From a checkpoint of a small transformer trained on Wikipedia.
Architecture: rotary positions, no biases in attention or MLP, untied embeddings, normalized queries and keys.
Training: a variant of Muon for these matrices, 118M tokens.
Each number is 128 + 32 x the weight over its row's rms, rounded and kept within 0 to 255. Layers, rows and columns count from 0. Numbers have three digits each. The size before them is the row's rms in percent of the matrix's.

# gate: layer 9 MLP gate, 512x128, rms 0.155, rows 479-509, columns 0-63
# up: layer 9 MLP up, 512x128, rms 0.155, rows 479-509, columns 0-63
# down: layer 9 MLP down (transposed), 512x128, rms 0.218, rows 479-509, columns 0-63
gate479 101:101112137114098152162131153062110119037146135161129105176118092130141135143155113165076083088154166164144122133111159141130108063171153114110069087158195120152075081070144158145090185149169069
up479 099:098122088152188083142095156126113097138064166194137117166107154071165139096135105171101110136171188112099140095133158141134099135125109130174132085109079153080139138123105062136093123151169135
down479 103:187073141104167075171138150176147140124078109122163134102098163142097038139097165095127095129147142120168190114087166190139168097148123122117095164164120190093112144101092138141097137149077162
gate480 100:077128137094131132148139152159106088112200127140150105172136128153123092116125128140127154186110118154117087142113104112214086198101063118192179131161074170109127086163121128108128169169066175
up480 101:080139081110135106107155112105126119210124135096134103109159123133116172088103146180124172184195124116077122115106066109114161146120108201141155105159122174156114106143119149122115132171055171
down480 099:189102212124171191134098183108137113116123173155084155132028129094148104154127133143077063151150124123059139120152119103104089133123136119138061176078095077127114119103156130126163110067083090
gate481 105:105113129183140089149148142102132082175104132096122081101141132133114175142114098187140192146177138090116133094155127087188145112158121069141182158164143104150146077094101139120097123180098167
up481 101:175097128114125156132151117072136117113109115064069120141121071117133137103140086124179164119091147137092153115185157119157128108077108059086132126147177145124151128087131104171136062182100115
down481 102:049173133126105195140124144074112096094124137087112097119112142166122158172161122159123142170135170072149123189144074105116089148141140148119126133138117114114105133120128131100177140119193107
gate482 102:122121101149108153112086116168070119173139122127119157134169107091126060144202117173139141125135099163143116102109085095098140130153034118146093159156140141148152162119161145098138153143170122
up482 104:127105122156159138152125106120072164128055138151169152158112152144150184163130069134123121171196132105078147087128104123162060126098115120094094115184131135139111117111197111093107168158131176
down482 103:130107156114152152119165154111117133155104109128118064125140152139148081049119143147142137109172121110094147090146164170116108095128091098118099154162038086116180132108164092117121156106107089
gate483 093:183079159093099115130146123162159149101143082175127137114135143159152148123143145106110118091029142130156160095158142135100152151132128159101105120178135042153106162127114117164100101105171066
up483 099:132148088091138053129112157118178116150131125130200099164060126121154164113174185069099130149120118120098102125138205140105117133114141111170178098138140092091110157113113189064208089162182107
down483 096:094089116177134091091129130097180154134113219144189128145073151123163107156211143142104162132125135090153133183110156191167159135186160171125137113100144105127111061134140141081123159121122147
gate484 103:110046126090083156163136068133149108107096134113106111176075066156177092084140161098088154164179119162108145117180152170118091068116155056139142148158110139076075150161126140129119086172148096
up484 104:125145115127125134113111119163117123136147138169119145126068098092100118073112111109126071092081115187082116084124109153073134166127121128189082077154140067061141136173153093129117145119155127
down484 102:131108167139085138104127086126153136154151100118147078128083134149130087105191174131129095113072109131138134095159132079155155134132088163145117132137132109144122106167084117057107092076156140
gate485 104:186135198121154158129079133121062120136096127175168087087131094098093176153099145100124157134074120103114187147083132121093136066137132131085140134139100139102115113089149156089101177144114137
up485 102:139092069175125131165192114110172094097112092134085140128134107127098078134134143129161105123116147148147089076151152119173134170156088117176106145142104179188148047107115088109143106136112100
down485 109:172092107090127122141151133195162080109190192149150152084149145157060149159148083135072076108181138098131130148136152070156126125148154155128135139100166149122057145138109062177125150187076122
gate486 099:118123107107124142149089131094130118094165181124095153140160128184128132168153158129101150121094138112191105076110087143100141110112132115180077155109111080065116083135142123141101088198069204
up486 096:122105120118143135166087213119142124166120115190093125139175103109165116151077077138080136080141110099171109169165137105087135147115097172080139193100123152090165150126099140079119121186139194
down486 093:093186148071074152106111142091126116141131118100131148131092103134149101101121188125179105151120120081187125123183116081127049154156139147067170049131122124124137177102173099127075131160072152
gate487 100:117101099137157086122096100145142108162100136125121054140197182145119167170120146152104088107162115091124113164120105134077080194161123105148165186097104063116130188049133166094170141129142127
up487 092:146151207160125102137106134138158162146138125132131102147144109179152173129186146137101142165164144149166120108123138069111077196162110135108150075100134099085214126114094162157075177115139189
down487 101:066107155118090147145132144090144113128175145118180106150137152149145073192115101145173164165123150132121139156123096144114135157130160102129141136109135092107122138102071146064140116157196065
gate488 099:107108093114156192130112133131137098136160100103082124114168172145179072189141131150165151092161091116066151130138105148109121112157097189118169153139160082054154111155141150146145207135151076
up488 104:102099122126192125085152114150103151146094079148183122109133080117129149168101148068140113193142121114132085124081129086111150063133185167104129152159121124138181138071116136094080181148062122
down488 105:125211138087175100095148139129167135175139151078120114141109121099157084134123104089145147113161111118153144090128138158071062118157159056138138102155117110120137155145137152077178149084131103
gate489 095:147136142173129064129076161184167144163076164068107117120170156175073153086097139148085149113121087131164102094092091109125090162043128134152117159156081138105131118125108153172130103157147146
up489 098:171132153104124078109140120133130071128149167116157097103170134088116127122134161120153139144111178173144127151169129071120109131069143092231162122085139137086148147152073085125113076154142110
down489 094:099077127175137157129065160159098178137172126065032138162134114110130086011112151098129104157158086147098128091110199130161124147101172132083074127142135115087163142110072149070166098147081135
gate490 102:134085085139132169113100142171107155174176138125102140099120168173193086108115146162124113062136082065050161148144101138124140136156103138136115206169042154089122127143125155077152135066102172
up490 101:183124146205140112101116122130143157101143123095138174093090140136138107063122120139114167133153122160111130132205135141116057083135129148183212201143128153156165125079162148129127116113111121
down490 100:114094141151190103150113127153180128113155137144124152063169164115204166163090123040126135121112116114162170119143159100130093108165132063150186120119164127150123117158115180129087115164098159
gate491 098:108082158197193147113129145115067188145134132085152131117139098175126130095147128135112128120119094140092109171110104183172143160060134104108118188174131135106137130092106080107129164172136128
up491 093:123090065160146038146129116110154068126157126100126091085147187102122100127165078038172134142143138045136146145146101144102158088126103198105103156108104139165064119110065135157099119136125106
down491 097:168166160105145195064126137100090125133185109149111159137148117177109116147119125150108178139123098145099141085127121107146130145143136111083165120181070108131150135102074123080167130102152148
gate492 098:092074157050102087123085151145093132079143133105078160155157155143106113169137117182127143177123161107120147102142127126091050108190082154107133101130084132081189126077104062106164203117074078
up492 095:074131115117141110122173135174148115157156125141165074091150150090161159076159144145102094060137101158127103171137066123144125142166133164060135093070075094094100113031152132162148117159141115
down492 098:154071156122111148149090102177111080160163117126133113140112129094102073117198107114086099035075128127177174162142112171167131171042107104045116166138134136147108143122134105109092105163157119
gate493 106:147118106158068212130141133110148134164172124160111139108111134125065089100166115130183118096117069114150136154156125121149155099091052083141125203173104118159091097092126152176163156096160082
up493 100:131068084111089123130119120206165115127124121119127120095101097147162177089094161092202109085166154133124159144125154139110143146081130170105055114113156091157106116170104107106128176075119138
down493 102:141138060071161147106087119112083083135121131131080101125147194133113133144132147124125130110143091125146105125128120138120129080128120166158209152107118135178111131078061158084094125154146099
gate494 095:123146057126128122196070134172138112175100095148141139096146137098087097059188169089126057111104129113160150114138095148111118144161128159171115137144169081104134183111129072071066143118075154
up494 092:147122120121124178074101072100145152143096135180117129108172098099178168126079094143107147125111130172150162109146124138130119131169106170075105162073187149125135167098121137040187130120155096
down494 096:130172032150157104115095127140104099084097159099160092139161133093153170080176131062082139081076125161114173155125137138096183110117123133180116136165154075174131109137130124181118087123197147
gate495 093:132165117166117096142021108078107117114143138170148101188128108103115143134123178177108178158094132172164161138107130073163102116188131127130129099159167152104119161103054129192118152113178121
up495 100:084145147150165138163135163175111150070171059137118097107108179109075141104127179133168180145130176081122091106159043164174163084119145163085080086173153101127120124136163120130150151129115146
down495 095:158127159109173123074142191119094065048127160121184107135145121116206162121171159147140137072125130102088161161075167172122113098082148154170106177114118150132143128138139144156136052093137099
gate496 100:106108133127123163162092130167134114147123153179109139191159131128097135103098133103098206122146083133155174094111159186104109172133135130193144165085126201172155181111142097196144129141087121
up496 094:151121147109184114159123136094177184193158098184182152102141100098109065098174180120146077095174144157158085106092151173141094094104169128126134039120177135126109138147167131120143177102120125
down496 095:097162097140127171137127155144088134070141098118125128137120097120105092121134093131134184148157139115152115114136203123145186130116101101110098143127073141117200114173122097109131138152099149
gate497 097:155110125118165186127154147096197110157066153180079124136125108120015147136120100093064165173108106066068137074130094134128124121166140168105124125168191136138128156109053121173119072117121090
up497 098:087179115075108157147160120157187113099124130160128176130085091117155066117140115162134142048094158130162152141084146143146129089100073157180149137116098113138150160113132114179202094150107113
down497 100:207127169108115152151122093089157151125169129240121164153134119148174161194085120106172174127139077149135102104155114133155102160114131074115156160081114148073136074140152123109129124136071168
gate498 099:153129139144147153161147088141130136118137138098062114143141091121103091147084105129154112092130173123095112102107166164107111094124108074092173161157153095127200190068148157111188116072082176
up498 098:150131136145098132163160095159110160067127086151124104176167162150180059080155168176123141143114079157119108171098173089175156117036127136075139154114149117074121162081152138106130080125124162
down498 102:095125135088094157136038091144122136135165112156115159128087196102128178119008087123151115180190104114095115131114125122099184077140087081164153105155116084116111106113126132155098110140119166
gate499 098:106102105127184137138098119118109156135148121078150140167092122145144104151145149150128125197160096108091197104157203121100098151153120189114146134087177136080126147177097120177085169116095211
up499 092:074117098089109117070091124140091094165165132190145074115132080163168132124101123137159176130135092109173142182174037125141104164147130136081133058122113129154186132127109128144136215159098128
down499 095:151131167115169126142109160094053077099105115132146132156087157148121116114165152176160128098121111126173132118132213111163095109153083107121129169162094110124116090113156111191168117085187152
gate500 098:162126127135121100164110169116137146135195166111124148106145147188160100112120209074178177119135083143138147126168121159117116080122179143137107123194110088121116160142140194071149096097114133
up500 099:172092069116106070139084124145147118073147156155118069144131161093152134145160174041119101120093147093146196187149063120153159168153075133148079137121168180079097129084069163155069082132117147
down500 103:080140192176151206156143114138118112171120150174122097113167133134086136167135089101160188153137121128110113124109116147141114123120101119126156099132128180119127122132177069133149141101157152
gate501 107:092109107151151116155105095126157145095115109147137104146095165203147118108118136191107093181175087163101143107114145086124100115132183145128153100137047098120152091112096168154119146179056106
up501 097:148074174153174197135124110138208153064106089129103132135105121144109137159157091115134164137188104193158101069100086159158172080154167082125156150080156094156145110157075152129098095132104178
down501 099:061093116085181119113150103100076122121117131166226131120160094153097165184158097125152028145147133135108105125104146090092136136150124149128084114153146125125128126110111167146103167118104153
gate502 098:142114130097139126102084179131136181161113141117136176130114163099078143135166119149092140162093140128073123144129137211116196148141090100148063143059140087146101119122116122122101137162142175
up502 096:105131104144118151101196114076146136087188091124055150183203105095109153103208157127165186184140167140131119131122093102114146147112082144082138111123081108115132108152161125145160158109106166
down502 098:095091143123064185158156145095194111072129083143120144084115159145146212107167130137110132117142085140141124074111131140140144115246099155133122143109104114135151138136086125114133142148150096
gate503 096:146142158090158119100144101097171115119076097140090114112100171099126135161103107133133125114155106107096100063144117128089149138127134163087121146084153124153150134114210152116194149114181036
up503 094:102135134162137154161127172142166162111135102134069092159169114091103132111064106085061112218148124175148161127129097119134162155135135182148133151147107127109146169085105089085099195148117123
down503 097:171126111154153126134082110161137095180184130121123160080124139087139078133094154154084061073113169106113191168125078161123157092111151135142138191152185138170122180106104129130127156102156116
gate504 105:118092075091128207136180072133080129137101201106118153101112155136105097087092109098118177126160124121126140092137151134072115088157161117124098127159132059130164065155144071139115155064125123
up504 102:120109095123119119141140067130087167159170143153131143151136167121139173111109174135130111101099154126190113153112082068129184134076156110156077120117135079129130088136150136086107133116090150
down504 101:143229161159130125184116120104185180101103078138076135143153160131114123159153107204130148124128111118173168158103130156185165118136159100107105160164106185113163120111090125093149099139175156
gate505 094:115170127184127157152125131144096157124105066139109184127187126146140118135121183166130139118132090033142132137157161158118137134144116121109153133088123118074135067117101146149159056106212097
up505 097:101192110085055112149160163143129148095158067144128066141144188154152131101112117164071145166154167144100169121126111093124123158163163090094126104087128093090126102191068174175099124139123132
down505 095:168145118102114133099107149111105113162112113134138116097083148095087105118153171126122101122236160147200169109128128155136085109169140134156162107183188192176143147149128078132207152155061145
gate506 102:149140152097142105161115062155115136157095106141124142075159107132078075122116114083089172080136149076112156098226127139090104127145070153133119106149140164088092165125121099137142143129120094
up506 098:209090122106117135085108144120166137155169132164128107134114148123137128134141168110162124144149114087123110114144124152154182093101087166143142120163169100156110146087145181157116075148205151
down506 098:114113137141119155160118068129103135144166072137102132116133107125139060120113117085144108139140134103211129176122202151114102173148157151131177092176146148131178164083073151162073162148083070
gate507 101:135142069195092142086120139103105132102102154171123189200123108155131137135124117106089116166078078138162093155151122119096086149174158088160130091107071131088107112119116148139136142085217113
up507 097:094173088134091097136185139139084125093110127126060159190132074132152133062139109166099129124125114153109138155143089131102075096121129147129169109190142122200156092169078141122108075172151086
down507 092:164118100108149135141065115116134044204137108113146150114120132165122141170134132112140149183180126157127112075113111103165161121159160093108157146126156107146090138108177164139103105172071134
gate508 096:106117106147094135118095084114103219106124151154169142158095121157165158111148095127184171145090152144113154125103106130098133101129149175104131110195147062161204097113153116096118131146161160
up508 095:082147158142106104073219110144058191143072124158144106117170143146146118112142140122138148166084082151099095096084084140100154048129144082059142145149100158059137105122144089152141132163113085
down508 096:125161105132176160111100087107099097115108156170105134177076133102142117135072119140092172165134088139166133140132088120117184089047165141095149096120099143199129094143140171150174137127081133
gate509 098:113074152175115112151123132141166088188161076179099148149128182048116166095176153074089177132134154176122131102138089161165118162127155167113157163166168132143151117175108183107158148164109151
up509 110:182121129137138167110110110120131130137099100113124119110133122120146154104070108130119096142127160173141155095072146160164177151167135126110094149146082132102081120197102166136194166137086064
down509 106:115097115173114088115157165096138140107128102137125174099055093144172133066057135091078121096134136161121112231145173098151110129103124162149164117157123147116099122195153120117119194125186127